config = dict(
    n_layer=20,
    d_model=64,
    activation='squared_relu',
    norm='rmsnorm',
    norm_eps=1e-06,
    rope_base=53200.0,
    parallel_block=False,
    init_std_o=0.0157,
    lr_head=0.0216,
    train_tokens=92480000,
)
Each number is 128 + 32 x the weight over its row's rms, rounded and kept within 0 to 255. Layers, rows and columns count from 0. Numbers have three digits each. The size before them is the row's rms in percent of the matrix's.

# layer 6 attention query, 64x64, rms 0.226, rows 0-63, columns 0-63
064:192110124155119097113144186082126139199177137126185129145164172118129090080137159148133140122120110156138143122194155132109127116124106146103083134081203131157093181133104067114190137124106160
097:152121101109178134080171122103127196118124199104127104161070162146145117152119134087063111151078141113198046112150151112115124113102123128104090154145186107137148099110119175112121118132089175
085:131136131115097126169086119183136076117108097138137135114201103136116129129103140166178154104180111099094206101078132184184150168157119143136146090153076179127164138137158117186133097125173106
066:221097110112147156171112130144104142165093156096120095156151136124134093138103145100117104111126090109150135123108181131090091097071110124110107079159154139113159121088192184131193153195122181
051:101103120141112171103122142044122158140120092140130146061091101121103175137132140159180126151096147124113105144159061122114177109126136137144175173136144100154072105138107052121096145050087100
056:105120127139117184127115143081110151136134089143116137104099089103105169100142186185220113154111123131096118155156060132098193123127124137147158173129153098157099092150140065135094113066102083
075:120142109175129093135099123025108165162170131131100125082070091093100131174132170130109142113125124158119169114131074125129155098093125105127140145141104084117073133141087087157159133081066065
078:090090125078097152115141096137097079127095107176165140072151141113110124150150112148160132166162173126078147150159163114137142215192128144132136151117106113130141160152118086066048102156082119
121:180083113152130102125103129102086090154103124105172155141173147187070137165111118126129126070155121126148153084079171126176191117116077082145060088155170130083104135150129083146120139155132163
087:087113116114123133152083126144102082117142177157102128068115144095089183191113110143161150186141161111108161107143119166130140145160074107184100080142102135137140069136179068128170127095065130
085:140121095143127116137137073079092127102177109162135185112117084126112090127169169090091183068086149145108110144093130113142211148088160167095110070138123112154132166107167172148140159144174102
098:110149201072113143068127141111117094115136176134152102114099102096127196186141166128139133143095125144095151105153112072165165068128183122174073097155172122171125128150069136119142148090135139
091:155175109124097101094116100170172054116132119147153119084179075120123106156127126144136134158153171121134168070084087137149117111168110175167123118107095171100173097126185179125151178190131110
140:182088098122120144113049099085099072150071156143126147118157117172085166143096132134140120088171128178172113113146141144131201099095072090171110108171134147086129182112150095140151135123120112
091:144121137164114104150077088129090113141066100163154115123184048126107073112123177162157187125161124121117084159118138208087095165179076139126132106141118138118124136090184108133155137119163143
102:090040081155135161154119144051075170144107148120117158097194136141106190136115128068101115131136141144143100153153121115121108130080124048124133141138167077108157131145115079120094168111124121
093:046159078131154151185124083151144129135119164140129156096109168131098109078122107141111104166144129148127134160142194172130132183134080118149129129112112117147104167185171080122196122068127073
088:092121108099155184102140152130050156183057148154181095153166151195149139093147117090122079159137124145101132152098134190122075170141148119162135092102119104109154140130152129136159142088086167
077:124084100136133131080081157144145129156102174124118120134093103064138137173106109093150164109072094105110140123136110097079177178180153129138114092123126217124084129092060094141090148089159139
157:192117068144162088137121142165149099114144105120175135145130132146195053065118107128119121144154144141144070105146161151093107122138122150140126137063097143168070167090107162155184128150182160
080:131114126172192046132136177117125120117128120115137102098111123084153113085135124112089156128131131155177115072178155113146100175092156061095139109145111154056080084080113147092154135116160176
093:162147171150091120149138078156135109097181115112159139073123138159125079124098090209125199153156148132091136113119132159111118130106140130128141169165085191097137096106134093143104099209068128
099:096172138119115132105112091139138107122157126137088111064095167070171110154121092110127115150149116143127171162178112158125058157086168171092156174150098140116173119118162086129061093172077089
076:082130158158129078139166092145107122070141049135137114191162129126139114139138100145201119152124106154124130165135167126133075124144181189136134099084143081044106169147149139153165125092125120
084:122136165131117147147136114105127123110161120149131102194071117104165119133117090119117164115132119168110076180164142086074130123101121147024099120159134081209106108136166191171114117093108147
089:153092167143082123030128168178141130116087118126123119168127098172145128147064051140152125132139153102127119129139069156173134124143104112170113136089155179088175099083111144140129129106106067
093:135127137155099109182113103171127116163140151100162142113086135141145059079169161165112182184161152120086129121123170138109051136103158132137140122071096193129136088090150087080134126189119128
100:110189146105112162098128147141157100105111149147121151139090155126155146104098161141176170174092121139092139168115086199127191115193149133096153068123066129142128112201142145099154109120107067
114:060178218100114153100153133163071128133136129174113129068138077100101147116171122104133129139103100125122162122077167128147088150131158205114090112173129125118149115176119119155181145111092103
082:093133228148084074104168140167154117109090117113105117129165058046151123119127137132103177117124110183139118159129090140154130078117156122118118139193088129122113107086148136088095100092107108
169:218101045130146085144107129151142110140176101102149125170149139135158091103132097136160114129168119136174085120129123105088117104165140141163091157108161165152073167091132181166148126143204140
091:080111079105184166160180139086100135084152129128149138094158107091160143106144124125149129171164137137093130179045123155111095060170167103087116128133107071138130132184131157138165126134066130
064:098125097174108139134105141172158090093134110189137113113151053137080125083153109139164131082218165161097145102090107146181103112108098117158137125177101204159153124144113108134140168103110146
099:165127076152090141128082164115151137193103098123088151189167190104176123079131110140141098098133063163127167083135172163105176156146127151149106153087133107149205139107124127143128140138174113
035:086142148133105180118122149107118104137094120176130103170138115076093102096128158041097099169133140149098136110153101099150104152078076122150070139107141189120134139126109064163189185093161137
078:173097149101127130182122178168081164149170116090107165098138135172144109123150144178115181134126093145085144072125116152081141117118141139132054143164142101119230142095118113090125114140092171
051:115148147138116141069128132124136124124128085128183102102100134164132107102128118069153175194132181077155090173146091107142108115140110113133211096152145086171038143176121104143106163123087121
062:123155136143123144083115163147140146129138111139192085106100119150128088093109140073137150185119181075131130176147088134121114125134092072113199095159149092183043159129085113149123154118077105
085:122127074119064109139131120073121145180128114132119101124065130106151134153142184066115095130148117191124099120115140106136107136079152087138162188075159065141098068140165130152095127094096076
104:113143115097188170147084127058125102080092118104083158066110177167147108071117148172169129153111153154108084108119172144114158153153142156121190097136102145137130138126099180097125138164197139
117:131095155156128160154080087120115153195123185114151085137108178143127136174129136079086121115142108117150063133127079144122089168116067110184088178138178180100109099151084166107110118148113156
101:086130145083143165144076118091118121115098104124094146091159192095197131160142121154110112151113088145118133170166117133089105149091184134143092136147110142145159100134072190036107067134121127
124:121159129136128110188155116111100174099172093152196169124141105065115124125146170119095171134151100167162111162148203165144096122102136176108184144117079147151110147182148102142191126150170116
092:111098044138099074087108094093144134134105147133111063079109168097131174134099071148179118102131093102113097176157179181114178120114124126109122147163153092183101120163149116144172131127165133
097:148113109170154163149109162202153139206095137098109146126181117180105132109151124116125146177194115066133136116143109115119142103150083092158127096171123206102083142122144151110136081185117111
099:188143124077103164098153141118136073108117163113124097097146087142120182104122108121154100137122146128108170101117136131136159065133104128102070105172145056099106125061145059164123116092061167
101:172105107151107135142097085111149099096128143119073122083194135175174129044201123151120136107110161127116141136141103109189113093090150089081143145141138132107136162193143111135154163139175070
113:167076095123121148097108106119106093136096117128126156100186114071160141119129055205159173134197091104125109118130134093094075156118171187162132127128175091167120154177139155097138157146118137
126:108198160133159114099148095151119112125157163145114142160111121104163070184107082151161166109081097077130148110091127215079107115136155196103133133149064175110118108104124160130124101129084129
119:151113156134123098146196179076126140179174218147124131097074140152074108137153136151111097107123187124167158101113132196128107065164107105088096100113155102137110103099102137104155110112155137
122:139145086096101156171059136152141143078109086133098120091106084145159124174121150125131178100150032159061084097145122113095149176108125177118125154120125112149127108098106152116055159157117119
148:127115106116108151163090130110152143160170070206123134093194091152158046097149087164166080109161063184117157096160120145149137142155093154090157151127134167179135146145149138115126136130108137
090:125111076147112110136051113117101094082130121077159167115148109154116190142107112183111160100133145103088129106110113153091174112157143109208068132146110067142104182169068116146138156123111116
102:078141181126093176156162113105147150105094091174121129142165144112177098080081087107174107177099116160104110090099119158104046157108165154162119135100176139147114193097132113139121109116073128
110:154129065106096122141128109096175138150089132133117167121169047058117116175134136181110134164149051122150100109157122126150138130153139156180167119186109172138122160162173083104153121127174099
122:155138146117109099166159120092155161059190155130154128213164115120096194114112126147109085123093125170156139130130102128104110117114100108105161069187093102119098112142145060084150081132097101
112:150128069129120165194119092138112124128157106087113118117164116078136133125169095096085146104101069147112159135109162104201150165101116134140129114059092156123108097159039071096146162115099120
108:165104171102077157132105143215129137169103132096107076153113133138060137157075123116175067107105088171124140196157066110139149129120106099153140127069136154131138143138133095149124113094077127
101:125112133094114118166100128090047144125154170130176135109115124122116088171175083144140070140097113143129156138118117172151104142169145191176110084123149131138169094171130201085116054137088139
090:127124120168064147128043167115104178129109085146134103140157115199107118151150063096089125103156121096179106114171161154154119124122079146102111147135192102155157172116131117116124131141089057
120:123113146174084156151062078114067121155116121113145168152150141104136097167153115093108145109193097141171127122155122125089101067107097181081081147097122107198143119156189139133148107173120089
132:082092129111096122173179115131147121088107092118173131090089155147138112104120122194118130112092129120135127157122139124135127103145154163063121095094112102114205183155162207144129119054180086
111:124111056130123110126158098152117112182156152077126102147032160116117126147080086101101121127112143073125125087076137134115114152090155142166148093060132117151137081117176125169158157076172132
098:119137074099130139134177168090167158134146119110158113026168135108107093110089148184112130199088123172113160143113135126105121179129143155141122114086073123148084136183112108068148089138144146
# layer 6 attention key, 32x64, rms 0.176, rows 0-31, columns 0-63
095:061130154152128159175148142036143112175151108156159094081118140154154153123159113151158131155143185143114120162122133142104136171123162151101162147093106129189054140159073139134134133063094106
073:130168075084173152142140154155119139096110135134151128096141098088104126111076218111113156131090165108047091115143150113105104173144135117086121155136154102184160175117159125156177067143127169
059:113096097141106172150165181094089095148166094140201130082101156132118079118105117141133173190179167138119148126127149190172082161128151136122168131119172110145085155179152108140111109116059125
121:106176134041136159129144152137105137102094164124121137111181123117128094142097156116125166191073108144074098098123109154099129169162175118116110141166166140185201191116149128116159080137120169
098:148140161174112089099119108078074103115132074141153088152068130194149180120160080161156146120143151138206156157129101137147150097107112099156162146108119113117063083133093111130093165115081095
082:109141139180104096122105118055080094120129063136176104138083140168139141101142131181130123152163157124174149145127080157138146091126099093163174146093131090106052114136077112109082163100081096
104:043111161179132187080090106094119089129092097124110103124115135133106143153151166156140131142135108170115142153125065151121135103126122167148139114080084140107097058142136086106061138060092169
077:102128160075147204096117121133150140048122173127080115139121152125165148169155030065119122098114137150151128133129112104154135114134167126163098146154138208095189121147124093138142108150113108
100:253099172124126179110125146152141133173110175153121138179177126137162138172161136171134140085109149151137164107130142142055151155071097157132129152148117137099156137132118169089103119123086103
103:118082140162157206138135096106102131121079074196114109137133145068139136120190112147117130097121147168122099140165136161079164091096145074167123173183140100165153155175090164111171122126131133
101:125140088102163073088133151177129101106107105153200105137136124108127124150139144118143137150130161097093176142157226128096122110148166158173207133095093142196095113167116087081125140156138123
090:099076082177150139107173131053152188118170147113102141109166140148081093163128069142090097092108184138100137130127215110162145162153157152113097130185131103151119127140168141086115147125125116
090:149093187130128127111139114118064104125056103081127122131098106126055148077119086102135096120129153124188168134154085086123165152124148087097139143190156144153163139115142184097069116163085131
104:154137195153114145128118103127034114128092095115152118128125129137089090128116084128085171142073149087145119101129160101186153147114097179152080152133155151181116155109149147105088097083094198
113:127113102125143141128125174133139083089112109146100120057103199105148109155175124093136154069120207163100149143129122069159133107122165070120159101103162111131126090181096138146089151130052143
104:119144119121149143077122115127147130177182135136091060102111184140148172141102110133128068077155116123111144117055103073145120064110153121140082134166117135112072100117139086172186096108074144
110:121182173103128093166113088123084128117179161176126111154122159124113150116126143120146059076102154104110135163120094170122146146078098131064179160095093109140186038106111167144114151134117147
085:112070123104135105148115125121176143150114173156094205095148103146127133106111115136138133159129195056132126102100129074090129083129116175107133107113202218145135139093152127137083113157164093
093:116130135123081107107081119130099115091169112077092123127163081145145161128127164166137178177062095189149125099113153180081120077129149183112147141151164131136171084116125200098075134141103137
104:218142090115115084118073136155180135152157113106195130097118090172153160146144087171128168132100191127107142125127080125090129105163100152148091115056175122150114108124117178136162131091124147
119:104131123135099135123094108193084156104150116098099119155156121079152136193124169110120116067152069092103136195126083092111175087057129151119120111112116141111150116190120111068110142168101089
097:135114145143150201164139118149097152135090099155142091141142102191138144158076144112133137154111141093155170163109129154141100172114081089155119117065089099115180108106134090154087182063061102
099:134127068125095145076115109152186147120123185151165095094087137149132125168067104148135127169150139173130121109145125149164190186120176111144154159113120190164134128131138134076087099054138083
086:111101116149126114154080162103129144109124099172144136132101120065102102147132149083117153133180127179073108110103095097090075142095143124079152100146127121167108116085150154092119169238086082
104:143104107093136120173106099103191122130112056103120094157156185029185125178146118142125130149136160129135131075116136122114177172176102144127147164102105117119130088091152176098097136164172131
106:113111128089068175168082165082141153159089115099114109103143146133079170091037163132117150145146129148134115076169138101097125112179069110201139094126152106135165093127158126132164095107111149
102:117176058129178121174134119134043161155130107177110138143165129122165070175186166082138107129114151132198122118170144105111094135128130133121119107110144149103168119159220163120119130127124145
117:143143200128081080151115101169107138091097094096115114096141105139151162130142202167119108099133123136089161113153124182188132157132085174106209106192167157156158162138144126090139145128105135
109:127126147131125148070149128140129096170172092119134164098103149082141140144120123163130152104083069105127163122197120143142192056112111121078140076157124123191141103117149055147112058123109158
121:119078086164097157165133189097145168091151122084109143115067123137145161092157118185114164189132144148137118140162134107107089080128060143095129148127115196120103120169124054136175115101107138
108:100160085143115189082123107113102133181131123108081150159095084081131181120087108127107139119096138060105106044102119201122135112104113093178097150131109110107099100115137084096143103109156082
096:081080159108111109131098135133194136122121136141113123190137155124150085153123082172123083176127139091144201160111127119118052147114108162148126125072193161127151129122088149130146184198139103
# layer 6 attention value, 32x64, rms 0.205, rows 0-31, columns 0-63
089:116164149155103131165145133140189142094114181110095125122101109107135114173084142091091169145168125142142145103159176104084132121202126109163120053091146113121099088077198184137079120143155144
113:159113164134122099084116127102159121194170126156120170211118083105063153127088123129106067092090126107148138097062058096136133139078121104157125128101073189140127123111096131138110128156113135
100:089133083165170050098123102156087117139116096179162135096124196145077123111088154159159148142169142102168137138093063151160167137118111082081143097108142136099111074093179106105157133155129120
103:200195136108177086164130077127138125085156150133149154137152107152158152076151063153147123120098179118117068102055139121136104041184141099143153117136164151128097126105126128147124118153127136
108:154127119074130143102148123120185137092164126135139134109198081121126143154166140111161189146156107168156179075126150066158139131110170178124137144142179104100129099098101133138040138197124143
089:137150091118137088098089136086137120132099213138085155140150102145069155109105165101133122103125193044096145140131139133170114172096044140125149121135093102170100169138148153133112100104179137
104:156067146094124168096154087141144099101197114087196141138157145092108150170148156171133087123109162076111160175098082126129191069085147120150160127119132106106148135145125099202102119139113138
103:084114134176079156168154134132139157094149066136124126167099116124070092096143116097117149115119115205116142118168176171128114180133122098109104171153109157126130195138180124119102091080205114
095:149124157130138130098158139099183100122176122137115104164111118194144114153107136121146143173072134120153203087152143111145072178183130141189114126139106176072119117084124191181132133116164077
097:166136142153121090121043153160125159092072114111091113117129133137174139126171155153110169134186145146142123157066155085148167183122102150144174082146129078048169104148127114122111086142096123
106:083093062150115105091122104120072185143170161133123152144092098072111155162143216129123096143117123114128108128122151104160148085157088112114103117147117112163127098144172087183143179095198125
097:103086101117082130125137153056137145112156182201122147064065136100111128138144093073153145111092146102146122174143180112130152096170132137127176100158170140176137148170156150160130096190119115
101:164056079178159131113151144043124121121162154144084137094102097149113173134122150132135079104121148177065137089096067122167175164084124110100145140139083125103139134124064146117106138129167148
099:074096138149139151155098135125134104164128202087068179152155167166089184109145123162126158141112121070136122166089146118131118051124157089125100139127141145062134134112142109159146131100203085
101:093117111198161128166122103145177138091134141196074150132128121052098108116159117170104095141070100125117152195126115107160151113108116111103197111144153126152110150185126150114177131102183154
105:108108145119116105110157118166134082092129152110151215151118101057117119158203116142185091111098084110122174157196159077093113151119147144131131117113150141058150153153104149165090126148159112
098:148094127083080104067171111102161076106093087098106105175158138192116093144081076175141097105078122139142159136137163130137108148136147162174128126118165142148089124082145139120059098169090157
095:112196162123089114090161151115156111121129170090117163141169132131136149154117116111138082097088107151142156096090114197168157106162142189065125142144137164166138185072140092187107095147120179
088:168146178129143136155195163140115168098141138060070128138146165153100116086117143172137128094138084143158124122121047098182116139108167144124124106132103048144111166062106114109093132086147106
104:071171126139123181117110093128136148160085090142130138123159151074133133138058166056059128107103098141116108106101165138132159139083091132112176103172119088152176096125136142096157163119140053
105:109169169108127091083149143154148075112136104092119133096101199125112168182144169143149110187176128145163173088115169126154114141143168101137076155193077082170124083124135117089103115113099149
091:181124076128134132137070148107137144108106119129126182117116086131077158159101173115087092118081148098185050140089135130141155127079131148189146112089136164112114167111110151085191166085162123
094:104092177121188114154113069220116112108155160117163103120181097180144072141113091107096149113133119140137110134129149123141142117120108167101114172137047131084114111100119156173090120120079186
109:122102107143195127124099151100139105141067123122161193148177087095114115198129155135132159136087203142152152120130105133089149125128109113164063081106180140146166178099063123155136136114127085
093:061127062113144132112178206135128170147141147143111125153113150115104161122128172071118130107087158101155119068161121205077078163119125119198105108132112116111078112169091137135128124099106130
106:126163191075117190153109067124146131067154119124095104115118184139199131125167175102129146177150094146180139151109133077087113151073162121078134124106148100139158125105151142139083098146091150
091:135189141067147125182163171124081159121146123127134164162163080137146115146126172154138201117073137191121131145148162147152092112143183150100118074079089148175145126065102129144117094145143142
115:119132070151121112145123118133092181152146140229119137094091104142119170116098131124144089182127117156078086164106143130159102133107129079152177188093140151148175146122151068128164117078183119
101:105170059154124093177186144089162124156119074091113120097107087103120120078132174139066146163120172155101079141167135105117046125146115170092148174113109148142161123147139133121130152173156164
100:079173108125099143087166174122155135134112135134119134150109048147102173096153046093130111132106130156103104118129076155169111063140108151145138147164145163139201150094163123117191181102137133
102:047120164125108171151104086151126126166135120097133105119152158127161094085167147074106136132136171126134119146044188121161159137175170162107139126143132102164187098128138166078166175108150171
091:193143107132124102157128110101105161141075114147153153187144122088128081131112077142128165153149094132163142094098118133128166126095195121129208082134144200194150100142078158160150108099154131
# layer 6 attention output (transposed), 64x64, rms 0.19, rows 0-63, columns 0-63
104:111102125129181187134096086216129133093086155106092115107107168120164099154084153123122096126185112144125193176100158116077167141186210118124131107122145162143123143115135117091107161152120135
110:125129119074145203152079146128184105169179132153087115116075068131110145124099124083131094046155126106102145097119135159132133153109062131135129130123112139162129148092075085196151093140133157
098:125133054122158094082147157123153101109110123118136114131178142154083187154097144094113145130110136141122165170082129129209107126133139172055156070117151148142110091138170154104148196169168096
114:140210162111108078137102077183175113143135132116079080083102111116151132143138123154136174116158121167157083106109098179100076101108110133122147192145100117152203081135151160117088108123140099
103:064128082075144095094131058130152072111130144152147152136081138176103130161102088146137144092150142184075100124137131184116136127178177151134095177135162095139130066156135180171135135102110137
089:123097116048146101179121145139149134154105110058077096174109119140099113103122121172122161085138144066098149119085093106176106139104085144122163123171055131122080119124100144112172113116090185
118:160125128156096092078103097095111132102148106163114124183114102090143118106122102157091102048107081137158142115166070120116188126121092152109134145115164114118129114183147040150052105166115125
103:128090082133185144136132145079122193139135177147158162116103060140154149138101072087137067122104150142095108116144182149136112158152130091135111158109132171109073192088088104118190108126163140
101:087157108093158154149124077162091119107158192123049087076115141151133188122139054058138114138143149151136173106133163110123165122184124134137109105144140192123090115120136122162184113135145150
102:147154188076081129126061134128157106117149090116145137102144142097148127164097092174130145188138133119140181106137184135138110186125175155117143075127145154087189157140185152148087125103176081
119:101090116126090134117095124105099162121110137147142150177125101086127078162121163140119148117094114146079138088072096108113221091146183138085152131144157156191123132089133064167095113097190142
090:171198095134180107101110100148186145125160186136128115207092083117127088148185128108086109117094114156144096112193096130152158053092123121114114130132143102161099109129135156146111123139184151
091:132103135088152151133139113077119159175158182120119113117081084100145128115110160181201157090122093223098121084095152169141139136135170108175090120083095124107116086092130098162143164131157106
116:117140141156131121111137136156112149086179100186075132152171081180121188163115129131161109093162084155123158148091048111159147103050104141125140094152086163097126134106120162175142151127089084
109:138160067158165145058140124107146085101118147104117099172105098106138106117147074146150198109154139111144135086101108146100148055141176124104149110181151177221107091128134163154119151126145120
095:180108147131103151123143130096071113074134127131195162146114120138167109085118102157153140095147099118119139109111135164126123092067168121095145205142143161113152155078093081140025088128110152
077:101095065147123117160125046164072111105102139108080084154138155190170091166143102193140108172137196132133103172133146146145107134069110118150146120107151116100115152116131175111141092082101115
095:158179153136134095113138139136133148078111141117116096157113126078150188129113096155166148047126112199151119109109108164128147141084128144081053142133113144098115105102096099121174148175062192
105:128083136141166143150143125096118113082142137132107140151153090140084089166094070128198124177146089173164109123091063107165118138099137175208129147148100113060089125125139121139135128150054134
102:168124138143099189048148203133148133109079105192141152111131179142144144163083167104146080119138108134080154163145106079127146155088096163108118090130207130130136172113124150145147140156097117
104:098135092111110093119142159158162150133141084080128188117114172158106067100088138131085094193080126157125132124144135145096185131183157078116088169105106160153102138143091071083138094144120180
092:123183149084088158116084166105154114074106124128067129137135161110099163188129173104086149174128161113165096153114113099125164113101181152176143087212123145152119112067163157129102145123136100
101:105112194109140118126183095144139155104121154086153089140056150094151110100071145135113145119167167098182143125157112151154109095206130121082158132156131118116186144159162201086094112138131097
107:149171143086069088107082136197171092136083098150134144153122130034105107138144191094140119144118094171102168129098115114135165165101109124166072082111120146189163127142139087114125138141126116
106:084058106121115155145179221101114114103116087174100157088050163144087176097179115117128125149136156119113078139144107134093121114148118147193106137141126085161103141183147105122143145154115117
101:145177134195145117151132090136130073143180096144153141176075127196149073131176111069130112133087121155153112140160132054090138106121124125100116137119167153148137158110179142131114117126046167
079:178196173139146094084143136158114094187098091122099131110041148111101186068145153118100159088113155197093118104113139151123110096142124111067122126159090112076142133144144116127146108166121145
127:181128103127141116135095153036176151158151171085142111130107069159168149097139164119112151117119147138155062139085126081089122094069108140125093148160189125129098129093075103193129127136132135
104:138145073133189086118131163092142151165122130120179121111112184158134096099084115183139160173120151160117106118144144125147111155115115078078161146113147126190046145192155106061169120122130130
100:134117108093205104156152177088132116139197145170128081152177107187155107096102093096128152107137120189165072156146115117118099087124112124121092117130159096143092086097119107138199147160136174
099:146112170137146092126220162111094154107145048182135107154111143082143119109168104106172113130071132122120182116078124140124188078143112141126113057111068121134121097121121158152127158117151158
073:125155120122086084131101114118194122131146133148127204176145115125115127137153147116141098071178095103150129117089130104160049124134110148126132094154130127080173121150111201178052188144160122
084:120117143111108128152093174111133094146141142118171129130118071158060155169176128106148168182063103148122144091143135167161108119091110160084175136161083094107095176150136125090213142167160119
098:154159126172120058069203101197106178098133084130090091120109182103149100139110102156115116159101184114133089110137115165147092105102148136117150143140164133128174106161176125102118130065146095
093:145151128160098177091143162118194168139106146214136108067102109109156090133142128132117095099130141163140152128176157121075117104055130079114114170167108150133123145125183135134171065105083111
104:111107109130115114121084173131118087091101110129158140145160037148106109160136159136072108115085137128179144190150151102127193145118145128125208054106117137123147111106107129095127146211143115
114:133130142058120175184140105129152102127122169098133140081152162086204116124172136072134133127075077136129105092105190103135112186136123124117100156139075102140120187129145153155141142133116207
094:118137135147067188115167121152101049113127138134173163107091127055133194120102146181122162165161127176125113146111106086092166153153141169159136106054150136138155127116158072103116121136110101
081:104174126124094153195151109164130143179173115118098139101172135136144146126087147153189208191131166102161145133097096077170115143136095128122115130116049128163126135152067107092177126142123127
097:154091133159148154079241104136109119148123110095176094171167119124130168084141082170155086117141127115138171068176177070133130137136141148139126098122125158118109094174121176146140115168159145
087:075147077114064158062130107163158131146122129162163144065114117139091104103129099230128083133118116109181134137168112161143101144162163084136067148133143150112103141103101091083123113096121109
100:118111142209202156134113168130126130179185182099121159181128099113161147122161176066133123096156143102118099110157113118158123075099135143172132175075108127154117092123068129073111132128112144
098:114152135135169143121143186107168081140125098095127146092114119164069127100070149124088114106159115116154160140176133150126073184151112100130101111095131080071155149152122143048196083165147163
092:073121185091134165166155150152132049149096090118163154140047116116120131139164134091165205133088139093105147112114167100133141175093101114134139083167091153105120134098091106133133115089075117
091:109210110142144112128100096150112130102098100084116156189127159095146139135125070151120176118108109082116100197147076101131081143127098112057106148144135157142054143132124124112118107084066166
104:156096136079105131193136107066099108093146106183190144131141092057060105093130147151142091143152124172125163087115116130114167103113114155159133111129150173108164118065106118071137099164146159
094:149099115166124162216184115147120196111124149192178099169155152141136170169154162131134104098137120110144093132105107137173162151106105155135127147037131198117122178134134089131115127108139123
101:150149098093134195102080124178150110096134136138099071189118128097060107098162131157129131151125096092115115129129149135121173118178193151178123081171132175152115137142146115156194103100082166
105:097156185139165112103165097131175072116151097127139133068122142115119151126142043128163154107099097103115110097164072136181126174182122118169128134132105122179127117176196076123087114133122092
097:098050133101112122133157095110114109149160105126102191104113114184080098097125151122140138116104162175063093155123083151165106123160115150146174120078179110126185080139159133103131114136105048
100:054118168124092111165154061121134132117143107130126126081164125156174126113125152176068126149112153165068103154137138183077108142135106111067161171099139149120109157163105165111211091135120142
104:040107087153116091195147056151143123101113125074144131171156106162057141148138137065104129105148168126191128162080106107150163123156150107108106162087103110087143111136154127121129164107143120
085:110112104110104123128078088029119157107179137117168080108083080151122132115119113136148068123099139150096144117164088170099079162130071123094155150078143151095131116135112186109101159154087166
092:109099111190101133101152069179071127121154088087152161140152127110158078083122081169149166142101116093105160098164115112174072102097064123108148147083127098098148120176090137145117085109107098
093:158129090167116089085082134127124214162094107134136115192189120106140159186122145169142105134180149114130123087088127105159089160149139139107112040151147129089123118101161113132130104155180167
103:109098068171097168111118114066119115101121118135129122116158174175153197112111111202139232113123055090126129134115128150118159095119155131074137130164134161081117140116175133110159138133111126
096:122176140102145173062088092122156105170123142089128123116162082049125080161046142121104126117100089146101157122114116153192141164145122147111133148126141173093089179075120134153182131111124104
108:131120123117149158191121103088103181128123180088075145114159142069112069142152179128144169168177158160123146192107129109157106163064136183154111140064125099120133082126096159149140125162136116
095:085115124129169154194114090094194115112124129091159124069195131106146111112130138176091162201126094061094137158125131120130068195131151147115152138142148129110140176134129103080133173097138115
095:095163138130128172134132144127174178157162138124132120094109152135134142186145103113129135146075100093103171117197095106125074233130158112143108140099084106140114113117193173177135163122184142
097:156127169104115145072126167188108147092150132114088178142142155075115159105195156099104135112098122109172097127103112099097115098164085138145099084184093075073137147072105130094091139115181115
114:151101118162110085110124096130157135170088121095094152200074115104084145127074148141121119131059098104162101042077159172129137132166122132133150175137109164108168129174137150148094150075111100
115:105135141139125106138117118150137177080116118092128140134139127083102155120139152069060082170159121170215130144172124109164097157079078097147122146072138148098175068139143176146115121130184092
100:064074153188170156130176142183122154126151131109177085079139152145142113107176125165177129112079103146146140165167135162114167087146140147144095159122158053160063154110126142134139103110095116
# layer 6 MLP up, 256x64, rms 0.227, rows 0-10, columns 0-63
104:099172129158120094073160090148122125121147125151144186125196104062096115118160110135096093145133167108136117163163111115120076155159118049160116134128186076098073120174156152113087174121113145
102:061131103104126162100099144092117146066050085155169132146163181117110132147165138100113110118094124121116196138110147102151162100104160126165206166088175167114112130091120145085115161139090111
102:139117159116124083143163185100092151108116134085133127133132146159154145134074150192148134150182145160157180188169147123157157104173131136179184158122144180173140125143065150142174172124072125
093:144119131126143042110050092118041169098140133122107201156072131187104118134111138124117126137140152146142101131106143100155093122160100174108134077147169153097074108171105103132100160112113143
099:153078189066135160096159099094119205174145100151156111103211099138114090140124140172150114147077157144145166151079158090161125132123094135154150138069114150146157098107162146125077106123128122
090:122188120065164063075067123104094120178165149121143086132063133139146134103137175093181149100163145116146160118083093154143106108158161137170147122115123103153135148111136080111165119202143109
086:155140177118080117099104121148153130152107168111137133209117112133132146150115040187150148142120103109146147113153089126101081112090149171125083101106193155102133100166136091135044108128083099
098:143152190094078145145152093094109138114082091109162112158147116097154094147196067159160174133132146087159143107116137156125142132122136177150150088121161115143107099191106140119101122202052093
098:116162144161141176098097142190116093114115115117110118078126140100115150129178111067118112132122139109119125204108107133140103059055172078168114121126110062163094178143146063115137166103114122
104:179120129189165093172160087112117094129134135094108164127044104159143103171109152145168105136160138176178142169107121147093129118198110167107123201097174146152094155153102120091098117114141130
096:111136080096103161201146137070088101164154063144151133106177098125148141159186178106107108106133109159091112177093117143102166113134142135133156143107116077216185124091135103167131135125144137
# layer 6 MLP down (transposed), 256x64, rms 0.0764, rows 0-10, columns 0-63
075:105149117059097138102131123112127093140130133077080150108126114050136143118179071107128175156117117111099132125144178165117116096105116172156059120168217114152128119124154163131140146155179186
104:111132112106190076124052143112103155105150064113053191114080065118181133114098154154097117155168170092116165119143115097119164066135106148152120111118152116120116102170129105132083120121157115
120:129123088114149123157094071154205059193159124099154103161131137122091115094182109106091118175108154110094110078138119125139093159124103167116138059125119138101161119105111033149145120137133119
073:126116091081152132131121116150082136084077170151126157145136129100099156106200156142102149129131105135107161076086169153144108187151062098065070115119109192078087148119139101166131120166127148
100:116224104134133091129144156154118107084098182113092123094093147128149113136119096085114141112178108077128132096100116180094118075146147135052083114197116111124109099158156150137152065163121135
089:143171104094204063075153149177091160101102130078151076139149181099158150114098086093160180134121136094129144094137118192109150077148193119116106144171135107145156133102135128112127087143135146
106:113101103125136167143170130138106117104089073214128146104181108186100104127081151124090133112099126146122195108136164163092148138161101142153178185132093152168102173163111149073173091109131120
099:112133168057085175067182172137174089108156142160064154080147157112117106053137135133103107141117111110152181127119117107153132109144096147145071137179123136164146139080143109093110101074127116
107:114151109158099107124140145197152102090127168118075119088096128119115080142164137124117123099171126091136085176129220138170128100046113131114100108112120064183109194166127110136122148145126114
082:158144134135085117142146196191143086144076092123149144141096113142153120161179158200181145120059114153143109158151132120161142119157082143118126170043147106116103139163162128084157124142156085
093:166120105117120138144101091127147115105110118076112103165098144148147155146120101115058117147116125137178095106145100113170062151112174134144135178149160132026210131135092077089087138129122086